python train.py --d_model=576 --head_dim=96 --activation="squared_relu" --norm="rmsnorm" --norm_place="peri" --rope_fraction=1.0 --qk_norm=true --attn_scale=0.102 --init="uniform" --init_std_down=0.00361 --beta2=0.98 --warmup_steps=535 --final_lr_fraction=0.1 --seq_len=4096
Each number is 128 + 24 x the weight over its row's rms, rounded and kept within 0 to 255. Layers, rows and columns count from 0. Numbers have three digits each. The size before them is the row's rms in percent of the matrix's.

# down: layer 8 MLP down (transposed), 2304x576, rms 0.0356, rows 8-54, columns 0-143
# up: layer 8 MLP up, 2304x576, rms 0.0413, rows 9-55, columns 0-143
down8 102:126067102138118169127105097167098091186118111115098117163116128136117105152116126119168064116159113176136160128138136109154103101153137130101144095068160154131145108136126148124136116081104134142166131117152141135100111114130096126081139167118130125168139102143176136113125102152113114144062072160111120149157128121108112160114157115135136139123123168127149134136123113152136139111127142105110127126123139123121142118171133159115110
up9 095:112150097111163125129133115103097168121188118129144122115146085114158151140133121096105148168154117079144184142132142145094137117119111140164158166127117150123125102127131156108117100094138126111130101152098106154090098122161090107123111151156139139105117128129130143124119133083150129109151124144146145181127148106141149140141107100158129154136131067170121095093134110153133204131105129095158143114160127154156097131120087192115126
down9 098:115107125144131156128101114114120146143097101107122151131178170079144118132126148112112132124126085141133105118116134145121140099095145099105133173098150119099129135113135085106112116144069106154099168128117133097156120090124119205156127137085110114143058156088110146117092055139103118108091138146096090088083163124116125133093120154123137124125166124143131123137116147151133121074125152114122151116152139142143107075154100114145128
up10 107:103145104126151175132119136126111122141108131134132151119156102094135106155139131162120117110160131098080152112109156103111135133131097165128139140141113161124099111124104166168126116114094134135124156157141106112149090175114130131111096141109171119167170179122075142126166144087129134148076097104149134144134132167100151092192140147162137135134130127132105133163108183146099142176136133142126144119138173147141122116090143137131157
down10 104:112139121137137142122126068165087167150111109122120176142128144148129159144140119147138120144149137139115126125125122126113155118111113163131167145144132105086142132137129081126137143137138098158142104151095134185131129124143096104080088151123088113167080131095122132080160111119143116148111110130096130154154181123167096138138143122142131128140104155107137123095115107104142128092135152136137126115133124122114126110116157112118121
up11 103:067126110106169158167100086120141111125185131140137140110104095156156104147119086089116128121104154083150145135107131131126071183117088135155118162121126126130129122160128155128140151095157118157099116157106112157106138149093123145082106097117133091121081068154079127150128138144168142099131138128149121134164133120118124105131156161160117150137162137133140157122101120123099128164133144116168179131101122147143138099141133124094172
down11 105:101105160128163129149126141121137137146141109110171133118115119118137190132145095100094114129108174159147140108165115149140142137103131097117118120113146110124126140139148141131120132145111150169112123109121143140146122142101119122090110139081168137150129101116122180174115123141075124129105136145129146101159129172110146156135158089135130108144117126112108138104154140098121152175105150147126142164124184083166111111138102132117153
up12 097:136105133118154152111131147154141164122123165142093117147131148144124096139105151159135127129143104155085115119124124144166097117114143104137119153145121178174160122103124094154175131121136132166166090137136099128146094178143149140138101089149142087084084165098104159148153087084143138100119144119123089149169082087157135146132130085159116143148146154097128179157119122116118151160091195133135156134105105090133132113119104108155107
down12 102:152152099094159116136137177135135121164085176138116099147122140131106145119114156130135143133135129124104093104142137172140134156141173122163135098108140132150119131077114128142122093153136124099144150171170141122144111125142182135152150126118057165158134082101080088150131113107142110074153135094127105153134106098147153127136112140101108146149157140123116140092159097118112134086121102086147189133120120105093134153147094154113098
up13 099:113080145150163177133172082126099161138142098118137051140114124132109124104145144136150148117134146137148125118134123141171089129086159148159116129084116115130108146119121110129095139104098090127141108141158123142093139083117119163133113151125129120120130103134135108190127130187132148121094109108154156138136079116112161090108159144133081121132163167095156097132119100127124127121107117139142164113136156125119120105126101097164121
down13 101:149132115179172136125163114149155162147115125098115115141109150147103102136131137122110144129115140081100122128177147112144128122113124087143128104118139138106138141134103124112133175090096130132149132113147128188167124141169132140146118132115134115141156162094135161134122140175103068131098111148093129124143144081092137162093149099125140090122082153132135174126144131143094115092166141121110122174155158124139093147124146116117073
up14 104:112154110124154159113152176078149083147184140112108104128141121099159111113118092150131165088105161098075122095131140129136147130142145150160140113104128137111151091151107094109153137109137139091170093113120142159078129173136168146151134140119109067145119154156094120129079156130186102125132109159170111111100173101145125172144154140144111141182145124102140139131137116089143129085105166123125138137147117103166105139130123125125152
down14 106:187110111119124161161143144118150112124146127125105114119174111098148104145141164125135107092117125128126143146153164125113178148119127126130125156125134103152154139148127111144123131168099089115136093128108145141152114131143102137104114131079108097097140134122119153137086123166069123115139134127127102107095106147139104127118129162115122157108163167134102117115136163142089117132126143103106111166158145083127141108171135145123091
up15 103:102143139112127138164105113101148118128165145123137109142136153112156114139148127095113131098159122091108124139106148116132158136137140145169130128148099123145101134147076090133090127114089098128116099119061109113084150161108178103106134116154110098165112148143118082157123132142085195148140133128141134139135083125096158115176096109137108183142157117142130105140127151144136141137107196129143115142134110138194134104145115107141097
down15 101:122102110148137137076110110113120118150141105188123102125181117125102119093099141112116140107132159101134145103154094173096138133099064143166149068108108127136106115111130157152104122130121116132125116145130138114085107152114084114099104130137127102167106075165146152133146120145086130099151157126099113168130158165109078114123079153095129137159182149137136128110141118141167106112081169171137129136126175162160120117167111158102129
up16 103:156112079106154113119140092114156110130128155121094102118109113155160104135105107179082105088137164100102153125126140046070091141123133141146156090104141150167078147139170137103126123151136108134138127145134116088114127132093107148194144112114141131169138138128106141135108140078083145141129098159094157122135117132125132073097095163144145142158130177118123135153119096105129116068111137123152134125088129102134150096148128115127143
down16 102:142135073159103154126149119116092135111125154162095105106150139126100124150101146119102133157121158133120088136106098168102138129142130115154111139121102122140111157113114131124172116154155165155105115108151105104134134119139159142147153107104114147140115133114101157129142110092111091180142094141157165139100099107145147105154152149176137071119105118128094115123114154079129074147136164138145131120108176097125130128152142075100093
up17 107:099147141111125114137171134110099124151152127167121094123124169104109134124123131070106104132091105160142132129132145127131067106151152129146121151119088122117134121113114117136114170096158111095124139131109111172118106098083128134132128143122128109172090095147127108173139165116132146104115104111141093120146107099147130134113109093146065181126140134083131126089155096103121116139113126127153132135088138130136091118162148099125133
down17 105:174096106154082131143128133111151130121131159133139098146082100095136114123169145135129146117154066171093144125101160120145160137120142146132132120149119153127153131130124149114162112122109127117154132130104134181156159141174133135180173107142145159155132155114148117138118150113144146103112132119130174110151132147159095120107111132141131163117144137126135078112094122161108145119086141119143134135153146126143117175091126144133093
up18 102:126146148152146162170163112121096144156123147174116122127125178124065140145086106113089163118125169113131115138125116110146122137108121165131126151116137104146113109115118117068109145155128165131106158121123141152135105114117138135133125157171117125126094140152121146113121133161080180164135120113120169120121100136167122150150134175123115142157144148136077099126084186162119166174058120144125100161150115114124102129105167148173126
down18 103:109149144157123155108157125128080109090111103130117137155190136110112113156097157122134130115107146117120113116113137167124136093087159152141173121103093139142126101151111135169139150152181148123111131138152191142061136136094160127131115190111133108094126119080130148111124117113137129141085154152125117128107128157125107158111122125148136125096120178143141122122143134158128161131097140124140137114122144124150152086134138140153175
up19 101:100155122096137165121109168158163107123154108130124113115123105114137139108093094094110123134099111121159141136098140084133091117081141123124150115131112127098170132144150103100107133139114125104160096127141114131122112133108109165151118123136139154119107106146135124109105121124159115089124123131187135114140100135114103110192123121113094116167125129115141135133169118159086128099141108136110133104158115163135154149139106160167116
down19 103:135100103169126136113135135099106130110110131122119089107116152162117143151075160129153063111113134119083118182122122212152157113148153161086199099130162132142123131148144141132170128132127095070148149134134075128164100151109049195142135168121091171114143132094137148118121163163152135069171146139134143100126162127151087173093129127129141098148128159143122124137150113150102123140103102145146137138102138160100096157114128125121113
up20 099:139105090132109163091102115135148110099138115115102126090134136126158126166101109129098106134108142103120178148108142104085164149142153106153120151118123159142149126090108093127107113144159137137131098109100095137086131107151110092145133105149132146068144127149139124124134089145159131122116138176106160119115127129150084136105135082121076196092106143116128110158112075127140157150128103100103117126143170099138134131148108126152123
down20 103:125121132079146145170127112177155170141138116152129100109109178132096134134134113129132142117126154101119111118138125142159139099141097122103092159163139108077142101136143094142135115071098114162136080109115125119144108105114102161108138115146084107187128156073080140131125120120080143121127135135132134105132126114119107137168112130120169132148155185141110111102092133132117133122136071104166157138120220143134106144156104120144085
up21 101:056084124142167127113154112143149152104145122138118142136067123109192096111119155100128098096128131156142176154110123095142087130073129079127161108171158155104111079107111145129128126137148133167107105123157107092129103130126129137131151130124135121134136118123097128171125100120154184129105117129146107101130079128158081125111104118131129151122130102118131111120166135076104193131091150141170131143141108159182105156112127100100087
down21 098:119148126163141169123124094078143147159122098134101154112165168116161112079129129099137145122158103157115149107163165109158154143119079153079126120128133144093115128092078115155119094139099141109130126144124135113147128112158120142139114146137133136090123095107158117153158182130134094094154073113106157140150157136105154120139137151072142117120097179137124153078149166115126105118129111122106080139144158124081084119109119125129128
up22 101:117165120091167099088129125158126100122147132080083136108125086127111127108108115164100133146161108184157143134082142130131115110141179076145108134102081145121108131133167131149135142162115136113115129131120102132107070162104109108147105081141103092116106154123100131128096103123124123099119064134097124165104125125125111107158129134127151125136172125111094138137093143169128151159138112129131133118103140142144141147055135123133113
down22 104:148129154139121182120138110122159114152141129133099165130074061136172117117126139138157150103204131104145119123179117116154106156119142112163129121114122126158129128118180140112087138141142142146123141113121125175080146137132132102075162100110162134123122107038085150115150097119134114132136150132142112151118138188119121135115140127102074126142109164107116158159164118154142143122187138117125054133125126090141126120102102157149135
up23 100:129123142133133157142100108140112095141113086153095083093116141152117097119148102134120085081102141104184123077090129145111146112118134179115141133134111114127121139103182091110137189117164149142120158113094121152120122149150171104121111138120143117117113101157114169117100124122154144100134095127141115125112109137128151110134165098140074113131150136101069132105120163195111168126107161082102140084137094167158115129129137192113146
down23 106:088150151137106129108143146114141095170114113135074078139132134107144134118115088134066165154135176131135107141097108159140087104135182126110147123145110132105166105155160111135126172156146181122097132119129116174158120109126186103106151129099131138125120127106121145104130161114125112148109151130111131127156100154104104138094155126138121107099136087115139136109077157136099137102176172146134134105113141111121143131086185156148116
up24 094:117166072154178158117159143161110110095161129126066117115134095144150145151075116124081115120124143124131171123097196102072143111085140115155146122106129155110133122156120105148114153144120124056160129108171131110106124124112115126108127152136119116078133142132131079095133150134158145115137148171104152163164123085137173136150138115203144131155116163155145097113142151123101132137104125134084134156108122133125150098105133128132108
down24 096:120119120116150166150146090175175114145123137153150116117128184138145180086115100159128136121105147116135128122141178142168144106110088148104150094112119130137106155160171118144117189092123143116144085111126119145134142146100131114111144142124138096098144143122104106159116126148116135116134145134137150112118185123125091113125079156156105131127115124141116134089146143156137142091095154126123107112153146134141132164135124128116135
up25 114:117098152104153143100132128107136141127155124113117149093113175131112120124122089108149093144135127144127099112109162089136118133150118147127133152111119148117100095112128131080112103099116160094117101120146129116115099105125139136114087151178091098152096119144112122139132148107108159099087121135152167117128110146102153109128144089190152170121130126118116159109090104136141171109138152140142130093127122151128107150103168109107133
down25 112:138135137099142134120122119122137134148132145116146120120122127095137128160148087125138101123092139116125125158144177117123105160127129187151097139135100116128097136108113144114087098120128130085171074115164177111151150114138145144115156117118114079141132125103141145129142126129166136150088133138076116106124154119141126109111092161117175128118107153156149141142107154162141121127183156118135108144139152092107144156137150098077146
up26 095:125120109124168142106111151125135120132137186142144161120085135123143106152099126130129099111102118148157143169113178091144112123119114126139169112145132116171129109089166166150158197163113144147166092121139167148093162099136090098126129146106122133123106110131118168129119148131132129116120159137112081141112113111102087101111133123142127096151137120136178141111146129133141143159120137128180111141121090113153131137178149126073144
down26 093:175128088118152124127140086139157132113156119154107090120140153136134130154128122110148136157065133104172101105108159137089145109144120122118093152174143096153096141114142137100134138116108142114126136115120141153128075135095160161156118126125153132097104131132065124114128086112107138110114138130127162129102181103103097187104154122117148123135122136094099140096143134167114131115135157131128107124109165117142130116129107155135126
up27 104:080127134130124146141132156123173126133134152128088137141135120100111113142108107081106110070105138146139118113158146151058105141075125078153127130146177151135072106160130127138151159124131137113141127159133115128105129153089166106150137133107158107135142105176120101137117136105210139135094161066158147097148090125150125143148122133155118197126167145126131165080133117087106124146131118119147124169128115105109110139149138129099100
down27 105:085147076104103134168147137136112124165127159096129157135147126116118149125117154093133115143118170107168105081153148126115114152131129123139131154114109161110146142156176172158126118151160107123125155169090139124142142175121114098140158130140143095113145129122095103118113153160104123118126107051130148139136120088121161138122110116125152111155132112114156144168118137146152100108145119134105050128198123122120131128087138167127132
up28 070:125119122143110142115133136132165144112133113125123151115130125111113114131162117153152147097095171106163114168141134124129095079155149131112124114160124130084139158112094109122107159106132125141148134153160116129092102127140133128111117159111095132108133170139118147114147112107108123157158136106147137103085140128099103138116101140098129147121114146114130109131124142145152110092108123135176117125136131111149129150130128121143162
down28 071:136130090100131147127163104128174125130138130152126003091158121141151135158112102134145122135125154144135125116143159131115143122110138114120131143137130128114121141109183124162143173115159113140134109138121100139125107098135107163131122140162148127128114114149123113155131119129113146096148146142119114115119113117145142128128142110160091106134166142166123100100170125112119148109119095150125119101160104122129147148112149150122104
up29 099:167143105132107132106122099134114125130165126128099116109155126114114118131126101158143147118157149136152106118140123103170142140123131152110153104116168168148126134125141127089100159079131122118144128097109109116151125122116130125192105091101096097163128174122150121105118090121128110114115159153133091135116101131078154122149135124156108140150113135133049151112128091141122113168171125085095115081145125095146121171112161139130104
down29 102:155151111116133122107179155096150090067143130146081113135079115087143103140126105151130116092156121098135126109141122108122106154134140113148125110108158097106140125154161145113114134074139151134156082119127119109133156120131095137118139115158161163114112130127080115096135161122158109116115157088146116107119097127105135150138123106122188162123097125110124112139190169150111092124128116091153141120152150142079108167105078093088094
up30 105:130135135070171144113112074138142123134137139117134099086175168146140132129140124126171138142076124109155107137087125058153161125154130159142135115127170129158108097163108138131109093105171102103136101170111131142124107166136131123165095101138098116123116126138063090114118106118104145097115129091150141133124113115139093120133141086171151091163148124129126133096173132127127152160133128120133141129096110114172125142101100180102147
down30 103:153119121154139154138157150178176072122110147108086121104111150120136113152158105125140137128138105145142105148137112136100139146102132123122098139119142129090134084109184153103167105130099090148128146120086167105123105138139098124139095102126159152130136137132130067110155162168167136175059131143143107141083100104120107103123123129151127142101140117200130127132093120094126158079135133115103148145153108154119117115081098142161140
up31 101:121137114148098118154129064140136137119126104113101120114134122145086140153147122150123110107126140184158120115125130090104130115102139174155108165076160132087087127131117165154124106151090129153145105119109053135085120165129095134133117135126173045157110116152116126177116136158131131153131102113136123147157110129094141148131143118129094155143125119160143131146158114167140180153088147159159172120095136109136138169106113128104117
down31 102:120161158089167131132096118129132137125118141132113094163098094171110175132102149107162127125142170108134113094082124101132110127174157100144147145116114100130136141148102105150111117154117130176110123181133124128117188113104100129133130179116114129125161172087145135135110117138144150116197145138161122130146100085079133147135154154091149111098143117152132164124155109116159142100128112137149149133135130149110121132107104154118106
up32 091:110121069120161151072152112157123113173129087144107112129186139157162150165090091107124154124088128147133146120129083132135091128102097103132075131114125115107183091128090159140158120132113138109138115139147119122162081089138135104093111154129157119116116127130145135156119127168150142127100093112157108079141166129132132125142187094087131106166097153139120137108086115143126144107139100140158152124167095125147113149161178164128112
down32 093:164087121145163192126166113153107140167115127170098092120132091167167084113104125134148099117080099089111134113128131145106108151091113106129080173139157135150145144169135074157167160190129123142150159088131142123148129111126143149154171154118127186147126151132184121107132144108095098131106139137123157134135136116146142165068144115100134125128145114101092147115105109119131167098107148160123095096140117126093118140157112151111119
up33 109:101121113089141141148142134139125124152135098153115131119150117173115103116126081140121162120113132096142101129127113131110114147121101129125120124116116108114105093126134092101119137133176140180116140136158078111069117121082135096149100115138115132142108115107133128136125163123117145103108111080133102122144118118143133071125139147109127143146169123131121138105124164148117139101150110140131116101152132179104087108132096109092138
down33 110:126117105131111087151200127117095122094111130110140111113096130128096127118096110126130136095074165088113120114134062127145130117119135081102114119140169104107114124105118114155119103134121135147070153113125172131096126175154100138108132145133155122105103104134137164127148119140162125127128172098151160098129102114145097155113130141120123111128149130165128139082119139182166129103123102161130117128151118106100125117145107153111136
up34 096:155156131113125127114133107087149127169113119137160124123102092116138110116122124122109165106098116090132167152106148129152067154095140079120126159121119121102117134103164130103125125145124124088143130125141092146107111117101123088120119131098156118098134121131117114101138119177147122163123089172127150094154081156132129119135139157124125142154136111110097136163189133122154136122110098150118166080121103108123085108111069109126091
down34 097:172134167128112121101119146078135157143097102163137142155140108140168145125090128091127128113134140129133100130131140143104135124141164127140107134150135108143159082150124104108143128123111157081119118154115134107161146140143141129157146135080144134121157075166127123090048085163117141107088115131118096107154105189129155106157181133096113136098155118133099118112127089174067167137127135180126124163137147120114146116149164120126135
up35 106:140190094074122148137156127139097131133155083115116103129133158100118122099123058157162174099095152085149139118126129114112133099110144098125137133153143133141129155135120079108085133071108127120106116156120126143112119127154118094130106155133110129110147157120121120110096137124088133109118121128138105126165124132081133130141081110114154129117116100131116107137102099155123130126094120137079128107104142096151110114126106145127150
down35 106:138102125147151108123160157159141107091145095119118158140123120138092144142124084159120102102124140112135101120124103118114128106151088111085160134154129110138144136122100148140143108157117134156114125160171081131174117124124126076086094149168155163141165103106129141114079130142090132133142127087132113113169122149163130150157119090115126173082164146102135153116118097127099133126142152160122139114130147113155196162117122116161101
up36 099:125158110116139121088123111094095101114119110138138142085085131129127144148150113120102108132098122124176117120152125143110060168123103170190115109073185181132108109094133137137166128107158102159093176110115122157132100161106108105132129133162095115151159168110125132149134141157133119125139089112096146148175150123094138152204121128103113159153129121128169113122111142139099162107131092095166124144135131163145090096081154146115121
down36 099:163126106172113119115099119144137138175082124154131119133149116124104086155161158128132120078098106143114175136163151140129098118109134106152133112124171141112144111119102114133147147163116161124079133124150151110158099135127130128145151089123114141109137169133094114105121117149102092122150117120098117192131146129139156134140123128127108153128138108111150130124149129129122185120108093125091124068152180113145135089150114107119154
up37 099:127124128147156093096186133128120128143108131095126105138101082160179147121124081107069098144133104117121166097106137133121107144101112105158146147108130114138091127140106086139150135128109104087104110104122123097141119136070088115131130057107120118097125083117144115150096125117128149118132131139150187113139113113157108138153152147158103103153143126081125129129138104149104124143152083149118121117152131105118119123116140140086145
down37 103:126100112115149141116163110145081149120104118160072153075086114103145161099114126124095142111148123131140120103130094154146178110125159154127093093118167140124139134089134119124131169144095131152089117121120115089129147133110133141121137133131114117117130132135126149114148137115095079120103161112171115077111124158134106127152136119104089126114105133143172082145093134162131103122134097089108126124119104156133111093083102114157137
up38 107:139104114166147083091144125127131118178115149125092091107107118133138095159106131120133134061127155135195118127141167115110144125111101134195105144137147165130162089117093117095156135136151116115108172128136122107129134127153123145093168108116107124104143131143163164133118111138176192156091131115127152115108085148150156073135141139113108129162119074089117125119119109140144170146117107130090106135163135126093142148146125146126093
down38 111:132135151095149168138115113142093158120098053106118126164146157172126117150101136105139108124108144101163080148142133137147109140121165113100157105104157097096095143141164141116139143121099084119121135130100139174114165155131127129146106122110133097157146140137112120143095142128134138143153120135120150127096110108100135098130133109097132111139104153111148116103125096100120109150118094098162137114112143142110149093157138118146083
up39 110:159127139093159127129112127123133122127116089160115109101145131126142107131153119106126120109152132118091121100095130126117144132130146136151122126086143136165147124125126120145075123162158138121123156133136121160115092098085111169131138109145095127140130107163078080104119109109129164094109141134115165138154126162094163131164118130124121155142123127174115132140141128130130146121097154159135132103103124133131116162139150151148098
down39 110:132106120163168109133155143134125096137081133133131142100116128114102124104132126118132112144134099143089101131126108056091106119146103134141112135134164059142135131107114144082164149099171150124131161167132081144113133162095167102138124149163145107171112123133142136161152086092079122139153167083127149153141117140100149088134132126132132126124112081156179090137127090123125092140148117106124095124112140115154122161122108169126132
up40 103:116151144122157123172156110144106096119112163125103148145129149109142103135121107182127183132156129132151160107142153108081119154133106131109095129112106141108132108137184123087151122155111157123138122116120095174123131126106127135096110093133163104143143162107086106101131173085139140135083136131141145161111120137166120143158083143168120194115176125115132137075089144107123147141083132131143183119148121151171156112108119125151140
down40 106:188148187117141176146063143141126115103100102131137156163117176119130158118137116093124138128152136148166108132132091126095124106134132130139136058123107137135130125180165147142138160146123183124123120111111134202142133136126137129100145152123149096144156139097151066093100118127119144159153170171124087117138148170135103142180105119109114107153086139091131154097156150102161092103142115108096170124130121136146142129134127124145138
up41 102:167103117096104118134099096131148166203176094129106140057116131088136137140169095151167142065072183136157076098105129125117139102120153102103105133103113128116114088157129153146164146126122095130117102126111099123138138124099094124119128125119116093110110138127137130126136107148145170107092126154119155101145130135117117124140124150110112147156164137095134176064126134109126103128136134135131127091145107189131123109181128130101092
down41 103:109150117123145146183134133106153141117129092117122173124106141114148166078128154140116117143123109124097129123119147146132123104122129156115151165090154092116165122151151106153150123155138109124113129116159133106142119153138109153083122112126138129162118067121146099155112105156157104141142099132111131166147166145150181176092118139111122150138106160129135129150121182124132104113117131109104147122132121166087150147154169149136134
up42 098:150126076109082114107145123139155147127159164150122113126168141109133119138078114127140084149140098122106084134114117111118166090096164135132129109128108144088128139138125140125085121112100146093114097147090142114091108115091120151148114127116150162173138149121130090162163142143152147140096110117134150157130111134093141150124133113136135137121105128145090145103084155131119123091117118169100137117158133165161153142119147171163107
down42 102:115146142144142124136112179144145122145127109111139124159120183140115119134136136128142120128150152126172127111125122133180103129079107120138163078098112122151146123145121149122132109136119112145135134149124099144140124111154150104131124117173132117181143113116088145162113105126103164140138156130112122103113142145104098092132137153121092123176071130146125116132135152112097118116131115110128118156106156134149138148126141119116143
up43 103:159127147140147118111114148156164115125189097086140119104125156126147106130133136143106124140123121158126151137114125156119085135138099138145138113124133099126173147133109121174112145141127129114166100180165149163086148141127155143096169139117109126124131110132050101126111110111131146106114171146125142115114125134135117135136123137163112169122175079122124157122117142122118121143119172102132140169179138152159130094134113131078143
down43 098:133170096132122125099099131134114123165137131111133148142087140118105099100117115125143151140128160135068142133139145138137160172140155167139166123153128112093090146153102140171123132114108140072108127115169120128146145118113157145108146159108158109162155123147084133144152163121096128112172185108113148156097114166141106117120130157134130143107126139124094105139127138141136098127116157115150119111111128132144161112138117146103113
up44 095:191086144114152130132090162120078117095118128119142164121112117112199150161152118129143120130117149107117121157093125117121149142101145098120178125131135127152118120143066101156131110105138135106095103125147146137123156121169143158119110101151131159130152133124108102098123125093127141120124161142103101122170117099112119076125110146126132124182104154142179121139158118151133134093135168131088114130109114170142100146089132127117108
down44 094:127127103116140096113127125119145154100117147107107102068161128154135132159179139138137126103123110162116113111113127165112110162106148138121130123137103111155103164104144119115094117155144112163167150148143124144145136099162042102158066153074133139100124132179143108138065141116135115144134124155153133107110119101097113142136113162087134133113143146133125113125131134180092103166102139110118103114139134120076141137153106137127168
up45 094:125159151125144155120143108139111125164150105145118147159113098107140152153059095100111100104153156119094142136125127165082099114126139110131140123127123092167128139135105146156102106128094139088110137107110095075149100115082138112119083136152134126143152093124113094146100105148151162108135109080141116119106121185182154099189102104104121157115115075113149132170127106137142154159096086113146150116121152136162101182108139132095118
down45 093:145139156144156120109111099129118105104159115158113107157140105134176130149126133120136118072128103101127103157144163098127134151132112129118150138168128139140163117136128110113111145112137119112120110100127139089127170112155122172162168138117101116088167138117114123107100134108162137103095134152140136113089145118162152116155144131100147103161099107136148099134158147160155114162134152120166130154155061129152124137116153124130158
up46 101:168154135108118119137129139110131142129157132120089111131117156130172039131095135102136144131139152119112130138125119144092129117148128132102098125116169147129110114125118130081125116122110130095100125121165112114065113126167118155120150086131155123169153146150100138129145132085106120119103143128162114136132135123151149125106170131133120127119172122174106101125150106114116121089162139133125164166147107111120100125122172133142097
down46 101:155120138097132147117107140124098118156104093140152104134140083122176132118102130115087147099123134155121135117138153136181117130122148132132130143081143138108094110137101135137112125081075124138100145106139083122167128187127121111092137159168162124125163126170140104113176122147115135130131129154126116101148140139152097150117153160137133174085081113142119129136141127161133145136133155187119102111130159162126148128128081133139107
up47 093:119112128138112106108158151131153119133134115139132141126166070139148105109116115149094115112111179180132126158123141116160111138100166060127159104135116142139112127115112143107167138150157109134076080123069063112092145135136149168103121099144149123128150154130110112112130085126090108160091126128143108127157065135099142097138156150116126110097138074114175126116135114121113152165136109110107133104183193125146156159112138093075111
down47 099:136120121145139185150096166088154164137108118144127134107144125179127132118143144095150111120145185144130122108098174118117125125126114119125121088114122165118146100104133149103105128118130141150132131086133131151145144135114168161126135131119142150159114121108118127165140147115171141120078130133085135105074129128119122094175171136135113101109119131133080146126135124156133119128122096118147119131164121158123166122114115112135158
up48 103:081131134100174107121145143081084100112130140135096151131117106122138141143083104150149155119152141192120116123109142108147119098147178118128128142131125180103149141143111099135121138133139160132094139102114123128109116181136100115141092123138130089124155090146098118154176098114117146105133120152195103093126107122183115090168077107179143134162143128129086136091127150116142184145124095162219142137135110091186132099109134133097121
down48 104:131120108123108136120158110115082130150071094113109146155129108084127128103102089104181136077079124122094143151136129089147095091113133135128170126094158136130113128127125115096180161099140137118130164152145121147117125135139121156098132148092134129070125112105061135127169119123126132166156130124141095126115138149120102086130144086128163099123146153166091118179134122139145088131117160107115134100127126111082122136155126092151135
up49 096:136090113128129088139125116137118136151133122170077129116141160156145092090083112161174084105161150163075169106126161142116137178140113130142170127118084120099134071160150100158119129104176107105149152137122123113121130089116105148162120162108150129107114114121110114132151125116178140113125144138126184154151118142148121134100123104156172134112112110129147125098142151156119138179147124101156120160122136133119096097157117141163146
down49 095:177128105158124156112137095146119101109132150112133149145139127122110144157178112121132062110117131138128128134178160096109132152128132107082159123126081141129156145066120119109137114109176124111155104132145135115111106096103166119139169114126126131160141136116116129081125103129093150144154165162103081088107121109115179120119114119148145105176140121124093117123172094145122134128123121153151112092147098145121130118084171099157105
up50 098:121140135116159200150121131108152162110125102175131150115137151142075122161122078118117115116133106146100133151086132161127127136124168145124117113144136136121107084098130119108130122122143113159159072139072145143172107171119138117101128109145144131158126154161113114127136092156121165079121131131119131170115113138137137154173159103173090114138153112119138123159143117187142130094107121153123131112101134121124092142101161134125133
down50 098:110115118132127110127108123138089104104126111171116105118129109116123176107128134170079109107166114130081134139139127143131126108131116117100091091124124114065118119136150143125120145158106142144135125138116167110130117144140116118094132108181146120137163109084117169101166119150118156103164139135083112139152141127093103138109112094146091144135164135149159094087138124131177123071081126148131163111138140143158096160140145102100092
up51 100:116149062136114103152137143126134131117133110169093092079112133115116122157141071135144176108080202113132104141134107078141116093146100146136131114150081139128132144149124108156138111136133132101126132120129146121107121133142123142112127138123114090122101138098120173160115117110129131154132080090123075127172148135115119139116147195158119141138167132161091142110152076119141128154098130133136129137176145122119129129128114132108143
down51 098:075167132142166114125098151148130098090165151152107095105157165107137126160139121125135176061120135112135131134139118126119124088147109114143131120112099116056129133100166131099131121129138152084134131126107106138147139121172117130118141157144087160133140148119119142122088119108147151163133134145136121115110147125120139157120129140150074110114137151194136136146172133131090107131087121151104137136139154139139160130146123148109117
up52 104:107132129123160136103128144124116140122166185151126145114137118128128089135125125143108130150155107145104092116132172106147138099145161149174124125176154132141101138118124158095113118143124166150145131084119139155113125100106177119152134137144092108129088140138123123111169110170115181129105080125108173126137151149145187117156080096142147102168132160110089115159135146140087147105127092154190155113097158097111111123089118104145143
down52 108:114127110131146115136130128090149143098128169170125136160129186140130099132107114183087155100112120125116152101132100149148146137141145145104116137128132129136123129133129120125159117126157110103096116091126119120135096143172182140102155095153129169139130139072129114109109140112115077118116111124124135088111108107122095109105123155139139153138095132126103077178120115172123165098164102128139078134117132140120139083104129124110101
up53 099:086149140143147106152106080145103128129124132144102131139151107106116138147136086128168144138125134091141127129127144083122138103119123151184138156143142128084138098102129118130160118126133179166126105150112135145121107082164118123121143099165195082067156153107119139130120154132187108120147124108128110135169139140141129168146134075152121109153135138134131136138136104104132176154135109147124115115085123164147130100156116140076138
down53 100:102108125151131142126173159114147109161135129132096100125148129141139116105156153150101155114134114109126096105190113114130189138146105152121094147153116147084134094129142113140116144111068146154118112161114125159144158135110135111150125122130126098141138116102150143092103154136090111150099122161137104116134140158116096126129088141097142137142107121139139117123122071111131124121152092112179174133136180178110120166112121128159126
up54 101:109157130116111121128132121101121140127139106173124145144120139112150127167073127116154128147118122120166087124097127148123170125138130130125161129145148114155166127131161086082111120106162166152123096158121139144123080107176163053138140127170107113107144124129103056135104146069126121113150181165120157119134096136137138165157160096128150142124149106120121138114127117170109132144115151115113177107140144130145102108118134161082114
down54 104:171139115136155120127109156148110132120120101134128076156146121150122102128111124122125163099086100146145069154119109192139155100086182129135063146164130144142162149139115123124122112068140133127117133139151120090128116176159102124163164111116153121108114138134181141160154101144135140132154118088170092137112146127121154128110151150154127119143125147120142191132111158123126149133112161093120115144116162131140076154143099098111141
up55 104:104166097146142127135120088101105165107119136136096108075179130118134113144109131133098086119110140112141165126113138105129110143090144136141188143112137138143126131122171128131098134112177132117159067122123100148124096132147097054103133120121106137129127117154117053136150101097147120103112125104114111141105121124139133131143176124161125168131138078113133134099155159112125137136111081132112163150105094123114104113145123109143162